Weights of a small GPT-style language model, trained from scratch on English Wikipedia: 4 heads of 32, RMSNorm before each block.
Each number is 128 + 32 x the weight over its row's rms, rounded and kept within 0 to 255. Layers, rows and columns count from 0. The size above them is the row's rms in percent of the matrix's.

# layer 3 MLP up, 512x128, rms 0.108, rows 109-162, columns 0-127
size [ 86  95 102 120 103 108  95  89 101  80  97  95 109  95  93  80 100  99 102  99  90 109  93  95  86 113 110  88 100  96 105 103  93 118 106 106 108  96 117  90 103  99  97 104 101  98  99 106  87  95 100 100  89  90]
[[146 121 111 148  87 176 113  86 143  85  79 120 110 146 104 173 133  64 137 152 146  87 147  93 118 184  97 104 153  97 123  98 109 153  86 134 137 112 140 132 141 107  80 168 127 106 135 123  84 130 148 136 185 117 103 115 125  88  90 143 141  65 123 166  86 136 137 108 156  87 159 157 138  54 149 145  93 104 100  95 126 156 149 131 210 153 136 162  96  72 142 168 149 147 120 118  46 153 125 127 117 195 138  98  72  90 137 136  69 131 142 114 140 165  88 122 159 130 134 177 136 157  47  98 108  93 140 200]
 [141 143 127 209  86 143  73 153 155 117 180  99 180 161 175 127  97 122 152 108 113 173 123 125 136 193 149 195 104 145 131  66 121 115 136 103 105 110 134  82  55  94 157  95 145 148 142 112 147 171 138 138 109 115  47 108 133 118 147 175 123  88 164 137 170  97 112  95 101 115 155 124 113 144 130 104 170 128 142 131  66  99 145 128 116 167 152 143 171  63 155 104 124 109 102  66 124 121  76  76 175 132 107 137 165 108 111 164 112 139 170 141 164  98 121 129 122 133 156 110 214 127 134 125 207 137  99 113]
 [138 125 111 138  88 202 123 102 146 115 124 135 106 113  81 169 119 148 185 100 111  76  66 120 161 164 145 144 103 141 151 132  54  96  88 143  99 102 136 131 139  96 176 120 173 119 147 106 150 132 136 163 139 182 151 118 126 116 108 107 149 145  88 120 140 118 161 145 142  83 178 133 144 147 128 141 127 132  55 136 123  68 132 109 185 148  91 112 145  46 127 147 174  87 159 116 147 104 119 109  71 103 171  95 147 103 137 134 136  86 187 106  97  69 113 100 181  88  86 119  86 181  48 140 104 185 119 153]
 [133 122  65 110 131 101 156 163 137 127 166 143  89 132 168 172 179 135  97 106 115 119 113  90 105 106 139 188 123  84 121 119 145  37 125 127 124 140 124 197 146 101  86 134 131 165 139 183  96 157  75 170 148 141  74 190  90 157  84 137  87 165 136 122 131 102 134 154 133  93 111  75 109 121 105 190 173 145 103 152 116 153 130 161  94 131 133 139 128  36  99 132 151 200 120 108  83  85 147 121 207 107 189 113 134 102 104 140 178 112 136 162 135  88 130 110  80 157 169 115 123 144 130  98 155 143 114 126]
 [134 102 111 160 100 151 155  72 152 136 168 129 133 155 163 121 132 120 188 131  98 123 123 120 153 127 160 105 125 120 121 140 158 154 154 139 111 137 113 120  87 128 112  99 172  52 120 199 139 113 133 123 114 163 163  97 174 115  69 158 112 183 167 161 103 117 113  78 139 130 122  97  73 110  85 155 125 144  91 196 158 115 130 189 154 118 120  14 124 114 105 110 106 171 154 145 123 139 161 107 167 146 152 115 161  89 108 188 123 135 188 184 105 129 105 119  97  89 118  72 112 180  83  57 169 134 141  94]
 [162 151 195 127 164 112  97  92 168 144 149 142  95 134 139  44  77 146  79  93 191 142 142 128 150 164  89 108 116 114 138 161 125 116 136 109 144 152 105 201 120 116 103 155 102  64 111 111 226 115 174 145 117 133 138 159 149 157 171  98 104 115 115 116 172 132 132 123 116 151  78 111 117 148 126  91 135 209  74 124 153 156 209 167 121 149 102 149 132 176 128 152 134 149 139  57 113 132 125 121 112 140 176 136 143 133 100 172 177  92 156  99 116 139 185 142  67 142 111 139 179 102  97 111 135 151 113 131]
 [128 162 125 114  89 160  66 103 122 143 150 109 149 144 154 129 184 156  87 104 204  92  89 140 102 166 201 105 157 176 120 110  95 146 129 156 123 128  58 166 131  88 159 181 107 168 106  65 121 136 130 149 140 149  64 132 145  83 132 137 141 163 172 107  93 102 151 144 111 106  82 145  98 122 158 161 159  90 151 144  78 118  83 192 137 158 183 106  98  95 142 131 141 191 111  68 159  91 107 101 166 125 163 165 118 117 114 143 183 142 118  91 118 121 135  70 132 152 189 125 147 137 174 164 120  93 106 120]
 [102 130 113 117  46 153 123 127 119 128  99 141 133 154 128  96 121 118  32  91 119 121 171 128 160 100  90  97 116  86  79 136 128 110 157 187 161 126 132 134 178 171 127 105 101 124 116 127 139 133 164 134 157 106  88 193 122 126 118  90 155  73 116  62 211 103 131 180 100 132 154 133 111 118 150 155  80 116 122 122 149 185 135 136  98 157 148 152 142 109 145 151 184 157  91 126 120 125 102 161 103  90 177 166 169 116 156  90 135 150 121 103  69 139 192  78 109 210 117 116 118  49 130 104  95 112 128 117]
 [115 159  65 150 136 123 166 111 138 157 189 115 129 136  97 161 201 154 146  26 133 116 180  88  81 127 125 101 120 128 148 154 101 108 111  91 124 112 132 115 153  98 195 166 139 143 133 127 149 159 133 123 154 150 164 116 141  48 111 188 142 148 117 117  79 200 132 130 112  96 155  89 121  73 122 138 114  81 154 135 117 109 140 166 130  98  99 112 120 133 160 153  94 143 159 117 150 100 119 157 107 128 102 172 119 181 116 185  88 107 110 134 158 121 199 198 116 109 170 169 170 114 174 164 172  99 112  85]
 [123 109 122 152  81  89  81 138 124 139 150  76 125  62 125 142 184 165  92  74 110 148 105 186 145 137 137 127 113  72 119 151 130  97 150 164 186 112 172 214 137 165  71 110 111 155 134 128 115  90 145 114 206 149  98 157 147 100 142  82 126  94 131 145 113  89 115 141  86 124 123 109 118  64 137 118 120 202  81 120 111 173 125 124 125 107 175 105 172 170 126 113 150 154 141 150 169 103 139 107 126  69 136 128  78  88 110  86  83 193 126 178 130 166 162 129 136  96 158 109 147 136  98 154  80  80 121 113]
 [ 65 142 131 135  96 148 153 184 152 106 129 133 135  66 117 112 101 185 203 137  75 104 121 100 170 119 155  51 116 196 148 140 127 132  93 143 143 133  91  87  83 142 206 109 137 165 150 156 155 127 107 185 108 156 127 117 168 141 151 157 158 155 104 133  63  83 137 124 121 131 120 165  63 129 130 152 103 128  83  63 148 121 208 101 171 111 134 136 117 122 103 135 125 176 136 146 153  87  76 100 149 145 127 122 109 146  94 140 139 103  87 152  94 116  63 128 135 100  84 137 138 159 140 148 155 127  76 188]
 [ 73  97 164 154 121 141 164  31 141 182 118 132 154 120 158  77 196 150 121  77  96  56  84  94 129 161 139 168 130 124 178 131 167  89 114 133 141 126  79 110 179 123 133 102 129 122 111 140 121 124 118 116 144 132 107 192  92 168 137 133 134 171 128 113 157 128 164 108  93  95 111 161 163 127 168 226  54  89  57 100  93 101 130 155 153 103 108  71 109 149  91 136 133 146  91 167  95 109 138 139 161 150 155 189 106 156 137 109 126 136  94 150 111 107 115 109 135 115 156  98 108 119 175 163 162 130 120 110]
 [151 109 109 131 131 161 153 102 147 116  90 145 174  94 190 112 113 113  62 146 103 142  89 127 156  70 108 124 160  96  65 122 147 107 130 109 121 122 154 101 110 117  99 136 139 139 117 124 135 122 137  85 124  88 190 134  83 114 143 140 173  87 122  73 168 211 196  90 135 154 129 143 130 142 161 153 103 101 157 136  85 194 140 136  95  68 118 167 161 114 158 106  69 149 147 173  49 123 163 186 123 119  98 161 163 178  64  76 125 101 149 123 159 115 167 141 134 120 144 112 178 156  78 110 135 141 143 177]
 [ 66 131 174 143 139 147 151 140 140 145 177 132  56 125 163 158 128 120 131 134 128 101 126 161 136 186 101 144 170 162 141 147 160  94 128 179  99 138  68 149 143 202 116  80 120 141 174  88 166 184 151 132 200  78 131 110  91 131 131  88 128  79 148  82 122 127 156  80 100 160 101 120 119 163  50  82 130 121 101 189 121  95  45 136 144 129  71 111 132  76 110  94 122 175 104 133  96 169 112 148 143 147 140 143  89 106 139 111 161 200 131 122 135 159 138 121  99  78 146 139 123 145 140 116 125 146  78 147]
 [182  63 132 158  85 134 126 161 121 169 135 200 132 142 107  90 129 169 135 107 163 112 152  96 130 107 156  71 124 117 127  99 151  49 126 158 127 147 146 107 179 144 157 167 120  83 115 111 128  90 131 145 140 124 152 191 161 124 128  91 110  84 157  73 127 149 138 121 191 127  87 104 119 124 125 130  97 189 152 144 152 103 111 100 119 141 112 113  93 165 120 109 110 137 108 180 142 156 151 176  75 169 106 136 126 126 190 165 166 172 157 178 157 149 140 163 117 118 124 208 175 127 160  17 142 109  98 131]
 [166 117 135 133 142 102  96 121 143 149 147 111 151 108 151 127 150 148 133 182 165 117 129 183  64 177 111  90 124  73 132 155 172 110 189 153 135  97 105 112 148 138 101 141 151  38 138 101  57 120 110  61 113 124  23 138 171 154 107 104 108 174 110 118 135 115 182 139 161 131 117 114 115 149 137 164 126 143 142  90 149 169 162 117  55 137 159 149 162 143  80 114 136 182 128 161 171 149 145 139 133 144  80 200  86 135 144 121 162 107 182 165  49 119 158 123 129 127 118 110  97 152 132 166 120 163 118 121]
 [117 136 121 148 122 157  73  85 126 145  51  96  51 143  98  89 151 113 112  84  65 114 114 175 119 123 157  80 148 131 134 114  79 124 115 130 109 148 133 139 123  78 125 117 130 110 155  92 127 154 116 122 170 137 125  80  96 112 159 161  89 110  84 114 174 108 143 124  93  77  59 138 138 154  90 185 155 137  85 192 154  95 173 169 176 147  82 114 131  86  69 158 134 147 107 192 105 113 159 133  73  94 152 130 101 169 133  73 176 118  82 163 132 132  67 139 151  99 167 141 122  95 160 152 148 153 157 127]
 [122 114  73  78 106  97 110  87 113 123  64 135 130 146  83 129 193 151 128  89 105  99 107 138  87 122 181  84 133 146 110 180 108  64 112 122 135 116 149  51 117 114  87 147 119 148 143 142 139 120 144 164  74 172 138 142 120 118 201 137 143 137 144 133 108 151 163 136 147 144  95 140 149 126 155 159 126 143 108 109 140 186 168 145 218 119 101  68 153   4 152 156 157  98  69 122  89 126 130 121 108 115 127  81 106 132 159 124 129 175 146 138 100 140  85 179 130 129 118 147 130 183 127 145 154 171 157  93]
 [140 120 151  82  71  87 187 104 107 127  96 194 170 106 144 157  96  91  86 160 132 149 100  92 178  95 119 138 132 164  62  70 158 103 114 170 122 115 127 145  38 114  80 157 128 111 115  83 134 135  89 129 162 114 146 141 118 117  97  92 103 175 165 139  78 122 143 111 139 122 155 126 133 148 126  73 186 110  79 107  90  77 124 133 117 107 107 102  92 119 128 140 115 149 138 101 103 130 118 167 150 159 120 112 144 147 174 119 108  94  82 113 131 122 215  70 109 191 149  66  96 193 129  89 124  97 151 117]
 [102  82 141 133 163 118 131 109 150 163 147 190 149 128 130 114 127 186 116 151  85 150 136 156  87 126 107 140  82  95 125 159 119  56 173 175 143 157 178 119  91 146  86 140 139 149 148 162  95 131 102  89 101 197  43 108  72 142 147 143 122 134  80  79 138 145 135  95 110 185 155 137  53 134  79 194 127 128 151  98 122 143 168 152  91 124 100 181 116  90 117 112 155 126  81 109  81 140  78 104 154 145  98 125 103 151 135  54  74 133 108 108 164 113 134 108 118 115  52 105 109 144 119  95 114 153 110 155]
 [162 146 109  96  59 152 113 111 121 163 111  78 106 123 165 151 179 133 104  99 135 155 212 143  93 168 103 127  97 133 103 113 140 197 115 144 124 140 127 122 121 151 152 179  90 127 157 106 154  84  87 155  69  89  94 100 128 119 111 135 159 134 142 180  78 125 103 109 142  90 108  97 148 163 121 157 131 110 166 157 164  70  88 122 154 142  82  96 137 105  75 129 137 143 142 113 186  60 137  99  51 148  83 165 115 132 103 108 169 189 107 121 157 116  67  82 113 138 122  66 126  97 155 177 104 113 129  78]
 [181 155 139 133 165 157 121 143 129  98 148 172 168 165 153  98 124 172 172 140 101 160 136 144 115 129 143 142  83 152 136 145 158 155 176 139 123 117 136 147 194  58 117 173 139  61 147 121 120 102 180 126 156 143 110 171 159 113 167 129 144 115 116 120 123 171 123 145 108 168 146 123 120 102  72 108 118 131  82 110  99  76 136 155 125 150 129 160 152 115 104  90 129 122 131  78 154 133 119 144 163  84 147 251 136 110  61  94  46 125  83 132  60  76 144 168 133 112  93  67 111 131 105  98  74 141 144 129]
 [103  95 118 132 109 148  86 137 152 147 183 131 143 130 128 158 157 163 174 112 159  67  93 125 158  88 155 136 146 117 157 125 154 133 183 183 109 163 103 116 105 123 101 171 168  95  99 135 112 144  86 121  98 109  36 117 136  56 121 114 147 204 109  98  99 152 120 103 120 178 121  66 114 138 155 128  95 149 134 141 106  93 137  96 189  86 153 183 169 123  94 119 121 171  96 154 104 142 112 127 140 167 151  85 205  61 124 142  66 133 197 123  85 111 118 170 115 171 144  74 112 149 143 143 109 123  99 127]
 [178 134 134 127 141 154 141 102 121  90 156 144  69 146 127 109 141 153 153 128 187 167  93 154 103 150 155 173 124 112 144  76 102 134 172 145 158 115 103 128 127 200 152 173 171 173  95 156 101 116 135 144  93 159 102 127 178  74  29 191 137 153 115  83 113 162 156  66 153  89 119  82 134  94  90 101 134 131 120 148 128 134 176 145 111 209 121 135 163  41 112 129 114 116 141  62 143 154 141 151 109 123  90 170 150  89 160 174 108  85 156 177 138  87 113 108 147 169 136 133 144 119 162 126 126 117 100 135]
 [122  96 207 158 142 145  96  85 134 109 151  72  73 151 128 116 117 131 216 127 186  79 192 119  88 154 123 130  87 136 115  96  86 129  95  91 131 158 149 100  74 138 176 148 168  93 151 124 140 111  98 163  54 116 140  97  97  97 179 148 115  75 172 135 105 147 129 148 134 143 117  97 123 116  92  98 154 140 134 116 206 140 104 118 110 194 160 135 128  97 101  74 132 140 115 173 139 116 144 122 106  91 114 140 143 143 124 112 134  58 178 221  94 122 120 110 163 126  92 131 151 126 117  92 167 102 102 116]
 [160 181 133 133 152 128 162  71 100 156 162  99 133 132 174 110 168 130 178 120  87 108 132  94 155 161 115 117 111 151  94 118 193 157 176 131 139 137 148 221  74 146 145 110 147 120 145 150 132  83 149 146  95  99  81 134 124  98 134 143 125 211 154 159  58  83 104  78  81 157 133 100 161 205 121 119 191 140 145 110 120  93 135 141 190 119 170 133  81  58 131 111 140 132 110 148 151 106  43 146 140 144  72 118  97 137 100 149 133 110 117 135 131 100 167 129 122 130 150 118  90 120 151 103 119 177  97  97]
 [165 197 117 131 110 105 202  84 117 137  62 223 161 117 165  73  97 169 108 161 174 113 166 100 161 111 112 162 145  99 107 116 152 123 116 116 121  82 146 121  88 135 111 125 128  58 104 172 104 135 102  79 102  89 148 163  84 145 120  46 120 110 115 115 126 148 179 107  96 145 113  80 177 112 125 132 153 172 139 181 152 146  82 112 146 125 143  93  65 147 117 129 113 123 124 170 124 116 138 165 109 110  98 182 114 159 137 138 161 116  78 154 147 128 143 145 112 157 105 113 110 134 117 120  27 164 154 122]
 [220 117 110 158  71 104 109  81 146 161  89 181  72 145 130 124 107 129 167 105 108 140 169 136 145 120 145  99  90 169 173 143 173 156 130 126  74 181 130  83  98 147 125 116 136 108 139 163 208 122 101 136 167  96 154  74 160  83  58 116 154 123 112 171 112 147 140 123  95 157 116 147  73 185 124 115 118 110 104 163  95  88 105 145 126 159 127 135 173  91 156 122 128 133 117 200  72  82  97 157 102 106 103 121  77 149 119 142 168 128 131 177  94  80  54 118 109 107 115 130 123  97 144 111 120 142  93  99]
 [129 128 150 119 116 111 144  96  87 128 174  73  87 167 125 162 143 101 142 110 136  98  84 136 178 201 115 129 104 159  99 110 102 139 131 134 109  88 147 116  40 126 140 164 113 130 125  52 140 163 159 144 133 145 205 166 191 138  70 152 104 132 165 129 107 115 127 137 193 110 186  96 167 134 134 109 104 102  64 121 129 136 138 102 117 114 151  90 181 113 159 115 140 130 131 113 177 113 141 149 133 136 124 114 236 113 137 131 108  73 136 125 165 128  78  71  92 108 156 121 111 125 166  57  94  97 148 169]
 [136 112  98 185 136  99 159 128 125 146 128 117 209 112 147 141 142 148 100 115 119 161 103 111  92 126 121 172 117 140 140 108  80 110  85 166  81 148  89 123 146 127  60 135 158 126 121 158 157  88  81 100 171 119  55 189 132 138 114 125 112 173 185 128 123 176 131 130 176 141 127 122 118 125 160 113 105 140 130 169 160 161 105 165 116  65 139 161  93 162 135 128 186 175 111 145 169 108 138 147 120 195 136 126 130 164 184  14 148 106 124  78 177 108 185  85 128 171 120 142 125 169 157  95 162 122 112 121]
 [167 151 136  90  92  69 131 168 159 138 133  95 193 150 164 131 146  85 195 126 122 138 158 166 137 123 117  73 139 141  98 153 157 134 181  95 128 152 119 205 201 138 120 123 131  63  55 153 148  96 186  70 139 129  78 130  74 175 152 139  99 177 136 103  90 128 125 156 124 119 101 124 113 159 129 141 152  97  73 107 140  96 109 134 142 131 101  92  81 112 126 108 176 190 125 134 130 126  76 140 129 224  94 122 136  95 123 126  87 137 125 149 146  89 107  98 132 151 121  75 122  98 107 168 102 145  86 128]
 [143 172  84 119 101 132 163 111 115 112 146 164 143 139 144  26 144 199 122 117 125 102 108 132 135 126 166 140  97  46 110 129 144 106 124 106 152  91 118 112 122 133 143 176 138  51 136 104 123 124 137 122 136  70 119 167  79 141  94 104 112 148 154 176 145 184  34 120 144 135 148 129 139 156 169 183 168 151 146 135  94  70 111 105 224 221 114 181 128 120 122 113 121 146 127 102 160 152 130 130 136  90 128 109 130 165 187 119 140 150 133 154 143 165 116 128 124 138 169 104 159 144 121 105 142 140  68 156]
 [169  87 155 146 146 115 126 160 158 107 101 102 141  99  97 151 131 120 130 188  80 163  68  55 164 145  73 135 154 155 120 129  76  57 159 114 135 169 166  86 145 171 131 143 123 120  56 100  92 125 105 157 122 152 166 183 144 175 120 151 110 131 149 106 139 152 159 125  35 153 120 150 119 112 189 143 115 178 106 152 171 150  82 126 164  99 131 141 107  90 164 126 176 148  41  81 130 161 132  88 137 120 117 151  98 173  84 118 167 115  90  86 128 143 146  93 126 132 130 185 102 107 146 128 125 146 168 135]
 [ 80  69 155 131 115 130 134 120 161 114 104 154 137 143 149 140  77 119  60 150  77 144  94 117  75 116 174 159 128 135 108 124 106 117 202 104 122 136 132 142 141 133 131  86 140 132 116  10  90 174 110 115 122 137 116 143 147 143 103 132 225 191 132 154 118 137 160 172 111 124 148 140 127  85 100 122 160 146 132 142  72 156 168 127 102 114 160 137 121  37 143  80 161 130  93 181 135  94 159 148 151 155 144 138 132 126  99  68 100 122 167 153 144 128 166 126  66  67 118 109 177 116 125 115  94 145 118  79]
 [119 115 131 157  46 121 125 124 143 141  74 142 200 150 175 122 183 150  94  89 142 142 137 100 115 150 125 103 133 148 116 119 150  94  84  99 113 118 163 172  77 162  71 115 133  97 175 113 152  63  92  91  91 146  91 132 132 151 136 142 169 148 161 114 127 172 120 127 111 104 153 148  89 166 133 139 131 106  75  89 204  91  92  92 165 131 146 138 136 141 171 128 122 172 136 170  56 127 125 158 122 147  70 126  69 174 103 131 162 110 180 157  98  35 118 127 117 151  81 137 149 137 148 152 110 139  72 162]
 [133 124 103 106 119 131 131 166 115 112 115 133 179 108 155 121  78 156 202  86  94 136 156 128 102 157 160  78 144 185 152 123 153 119 107 126  94 142  97  99 171 110 117 154 122 142  88 145 137  95 112 118 135 118 143 156 130 176 182 114 100  85 159 123  79 147  89 156 149 102 181  96 158 131 135 103 154 169  67 133 137 116 118  89 187 153 122 151 123 168 135 125 148 183 114 177 170 157  65 163  80 135 155 133 138 189 156 137 141 138 169 149 184 116 101  91 156 120 118 110  83 185 117 130 144 130  61 247]
 [108 172 141 185 143 100 159  97 109 141  74 136 136 104 158 140 153 167 151  97 138 130  82  65 178 117 163 138 156 122 160 134 141 140  98 103 169 148 127 179 126 111 171 130  79 105 129 125 193  90 109 156 153 168  95 109 148 106 129 110 100 126 131 124 112  85 123 101 132 177 108  88 169 157 155 154 118 140  61 125 154  19 136 110  72 109 177  66  93  47 124 103 137 184 132 132 140 143 127 101 107  98  92 141  84  94  73 164 148  88 126 133 101 146 143  73 103 117 121 110 110  87  86 146 107 182 111 103]
 [192 164 115 140  62 106 145 127 154  86 126 155 150 127 113  95 139  97 168 168 121 158 201 118 108 182  47 128 122 120 169  90 133  89 145 159 106 113 174 154 131 110 126 110 179 124 128 178 115 153  89 106 145  93  12 122 114 118 112 157  89  97 110  90  68 122  79 145 112 139 129 112 134 161 174  84 159 138 182  79 139 160  78 118 118  82 128  71 115 181 144  93 132 153  96 152  77 147 105 128  90 162 107 134 104 123 133  80 153 151  78 101 128 142 110 153 146 108 116 132 156 131 114 144 124 162 181 109]
 [105  73 113 132 143 121 101 170 131 110 102 117  70  58 146 149 175 127 145 164 128 202  92 157 116  82 125 158 135 119 142 155 155 138 166 158 119 147 185 148 156 109 142  45 159 134 143 144 125 107 101 101 129 166  77 154 111 115  50 134 114 174 199 133 123 121 138 158 135 178 127 113  81 184  98 153 125 157 105 110 128 158 178 105 161  53 116 137 149  80 126 142 156 119 155 181  83 161 133 150 201 138  91 167 115  84  84 160  83 160 127 122 134 117 146 174  64 140 101 134 172 140 144 130 126 116 146 142]
 [169  90 171 143  68  83 136 167 212 161 180 155  88 146 180 154  75 176 176 110 121 104 101 131 159 201 141 120 114 160 134 150 137 145 139 149 137 138 142 110  93 141 126 120 110  80 116 120 144 129 154 146 166 190 150 146 171 101  83 102 123 124 161 187  74 171 100  79 165 118 169 175 117 110  97 132 184  96 156 103 105 168 130 179 122 160  99 134 130  58 114 138 128 136 118 161 138 147 119 107 142 147 128 157 120 187 142 145 134 110 127 166  87 139 102  62 121 108 136 102 164 110 153  46 162 154 143 156]
 [ 79 137 105 139 170 145 146 168 153 117 147 114 107 118 127  97 172 153 222 151  92 106 127 104 140  97 128 135 143  86 144 112 148  93 150 165 107 146  86 150 151 173 155 137 150  35 171 154 139 144  82 133  85 138 122 108 137 106  97  97 178 120 157  89  97  78 136 135  65 132 139 119 139 179 149 156 113 188  73 167 184 104  96 137 138 138 172  51 113  77 103 129 118 110  84 107 100  78 155 160 115 113 123 146 150 122  42 163 137 117 136 158 124 137 139 125 148 149 198 150  74  91 114 149  97 170 125 119]
 [138 100 137 160 119  38 152 135 113 108 133 173 122  90  70 174 179 135 148 151 131 152 120 103 142 148 105 120 157 105 158 119 131  55  91 124  94 123 166 109 154 156 157 101 181 175  77 134 152 165 142 101 117  86 113 177 124 124 187 165  52 133 143 106  92 167 139  96 111  76 140 154 103  94 135 114  90 142 135 183  82 119 139  70 132  78 174  96 107 162 145 108 111  87 140  82 120 109 172 145 122 153 112 151 181 103 112 161  93 122 109 115 148 109 138  91 129 103  71 173 141 129 124 127 150  24 137 107]
 [183 157 149 148 147 166 123 125  70 100 153 114  76 138 108 186 122 176 148 135 133 180 173 118  84 119 135 188 106 195 168 156 121 142 148 134  97 146 148 115  78 186 126 142 151 118  82 189 113 132 123 193  52 110 104 105 169  91 123 158 137 128 115 149 171 128 195 132 121 147 128 196 172 103 161 109 181 128 108 109  92 114 227 145 152 160 113 126 146  90 138 109 176 138 162  91 181 155 114 117 119 103 136 164 131 181 136  79  93 121 100 144 121 149 142 115 124 120  87 123 179 123 126 145 126 129 175 133]
 [130 108 155 151 132  75 140 128 109  96  28 159 152 122 145 112 108 148  88 126 148 170 190 134 144 116 130 118 139  92 122 149 123  48  85 132 129  92 142 109 105 155  90 131 123 155 138 138  95 123 151 111  70 103 169 157 158 117 172 145 107   0  98  99 113 102  88 161 128 137 133 126 134 127 122 138 126 179  98 117 132 124  96 135 152 114 113 115 113 144 151  89  87 116  68 124 155 122 173 176  83 145 108  95 146 195 169  95 109 140 107 136 153  72 166 149 128  96  65 109 128  75 145 146 103 150 113 155]
 [132  80 130 117 121 184 100 136 145 150 144  69 115 122 141 161 161 115 100 107 225 144  87 135 140 187 120 111  95  92 128 104  53 128  96 112  53 164 141 134 150  98 140 140 145 150 143  80  98 121 115 134 138 108 139 163 129 117 117 177 164  99 119 138 222 109 102 166  93  67 120 127 104  81 137 113 128  86 148 152 131  30 167  98 163 112  76 116 136  89 151 151 197 118 101 129 113 167 130 148  98 116 156 109 126  91 140  94 135 129 195 144 135 125 159 124 124 168 136 128  54 180 136 122 112 121 166 129]
 [139  90 137 157 164 102  64 128 148 140  94  88 120  74 115  76  93 102  66  82 107  87 153 126 122 126 131 141 103 111 116 187  64 173 188 103 168  59 128 114 111 163  99  99 143 106 148 116 124 135 198 110 126 102 154 138 127 120  99 121 150 132 120 124 130 136 125 164  64 150 108 109 145 112 101  88  90 111 141 124 107 179 131 130  75  95 166 120 150 133  97 172 169  91  82 165 147 139 103  83 218 136 125 197 125 147 103 123 116 126 102 171 106 164 207 109  63 115 104 114 132 148 136 125 118 182 131 167]
 [151 145 154 149  67 166  98 114 140 154 136 149 153 145 186 126 175  84  78 134 122  71 105 124 123 120 162 125 140 119 144 108  88  93  95 130 138 155 222 133 130  65 145 156 134  69 121 160 117 196 118 141 142  86  81  92 175 133 109 170 162 104  59 135 127 165  94  91 162 162  50 155 136 152 131 180 104 118  87 131 152 130 117 166 115 118  91 156 151  74 116 151 143 123 152 124  97 142 167  76 152 112 119 107  55 137 127 124 122  88 168 152 142 136 123 137 176 115 122 106  65 135 145  70 188 135  96 114]
 [130 163 171 155 119  70 151 123 160 164 138 115 149 109 112 123 121  68  92  92 143 114 130  90 193 105 132 115 148 111 108 101 104 118 117 144 150 106 159 154 135 103 168  72  99 127 161 111 176 203 135 117 144  59 149  48 172  90 155 160 131  50  91 132 133  95  87 122 105  87 142 140 169 137 154 116 137  84  78 156 161 156 123 147 143  41 127 103 150  95 115 136 103 102 191  87 188 104 126 134 151  76 126 124  97 183 142 100 162 111 112 147  59 167 114 103 108 104 140  94 135 118 133  72 118 143 128  99]
 [128 112 168 163 100  78 174 177 212  98 147 111 168  90 183 158 141 142  92 144  84 121 113 124 212 102 105 106  72 166  78 138  75 111 129 144  90 174 122 140 145 136 137 133 114  72  70 144 164 155 131 101 151 123 122 151  37 102 181 130 101 146 144 111 110 207 151 127  82 133 114 103  94  61 167 101  91 180 129 113 105 177 144 139 102 114 165  99 147 134 134  98 119 125  95 158 121 129 174 172 120 169 181 167 124 137 129 144 135 165 112 137  71 119 149 138 118 124 127 160 133 156 173 126 143 121 125 113]
 [ 93 116  97  96 168 120  76 153 145  70 165 114 110  66 183 150 126 154 133 157 138 182 190 153  94 136 140 140  94 104 128 150  59  87 180 155 181  50 177 119 125  92 104 120  90 123 112 135  90 177 107 115  57 201  99 127 154 108  88 118 157 144 141 135 150 115 134 134 151 163 149 125 107 186 168 135 132 158  98  88 115 161  91 147 157 111 112 163 199 109  86 127 128 164 130  74 139 116 130 109 138 164 121 122 158  95 124 129 150 155 156 165 146 119 129 142  97 165 128  72 191  99 158 134 145 157 100 175]
 [132 108  88 131 117  98  88 163 138 153 128 141 181 102 113  83 115 150 143 112 123 111 168 167 154 255 127 132 150 165 189 163 146  61 161 129 148 178 108 157 108 152  95 148 112 116 104 110 129  77 128 115 214 145 180 105 113 141  73 137 181 127 169 139 149 129  93 142 138 124 111 110 126 168 110 117 120 121  55 116 162 132 134 114 135 156 121 120 173 116 175 147 175 146  92 116  99  84 167 131  98 190 117  93  94 108 107 162 127  93 151 103 122  91 103 157 125 119  98  68 174  93 148 157 119 118  99 175]
 [111 170 129 164  93 172  82 100 167 144 119 139  73 117 176 138 113 143 104 112 149 117 103  86 146 148 131 129 128 107  91 114 157 183 132 235  95 124 144 188 150 158 141  85 132  51 164 117 169 107 128 133 162  93 122 179 161 117 113 173 128 131 133 127 115 152 110 107 157 155 135 127 172 155 128 160  40 123  88 109 133 153 121 106 184 140 130  80  81 143 134 178 141 115 192 106 135 155 104 131  91 106 169  81 169  88 133 174 116  96 169  69 141 149 148  80  81 134  70 124 123 136 160 137 145 180 111 124]
 [133 107 130  71  78  82 181 142 127 160 168 140 177 131 117 107 189 108  84 100 115  85 108  69 141  87 178 102 154 159 132 130 149 111 152 132 124 148 109 140 127 140 171 107  93 139  97 104 118 178  92 152  96  71  93 198 139 128  98 119  75 153 137 136 129  97 100  88 111 108 128 153 177 156 176 160  93 154  71 103  89 120 129 111 105 147 106 129 113 126 131 169  80 136 160 146  93  92  95 114 159 142 167 129  97 172 168 142 115 106 102  65  93  92 170  39 167 170 136 193 129 128 135 124 179 166  92 115]
 [ 78  68  87 111  95  95 115 146 118 110 145 111  98  90 178 149 144  95 159 129 124 160 165 102  96 104  40 156  70  97 152 103 123 131 139 106 103 128 172  95 110  71  85  52 140  95 166 149 178 173 148 117 108 135 114 139 128  89 129 147 109 168 163 150 108 125 141 102 153  62  93 126 103 111 164 184  35 176 189 147 140 182 145 187 118 135 145 145 117 145 142 155 142 158 131  93 157 155  93 151 165 159 107 113 120 124 138 146 142 152  73 127 148 139 115  76  77 101 138 107 166 109 153  92 173 106 119 128]]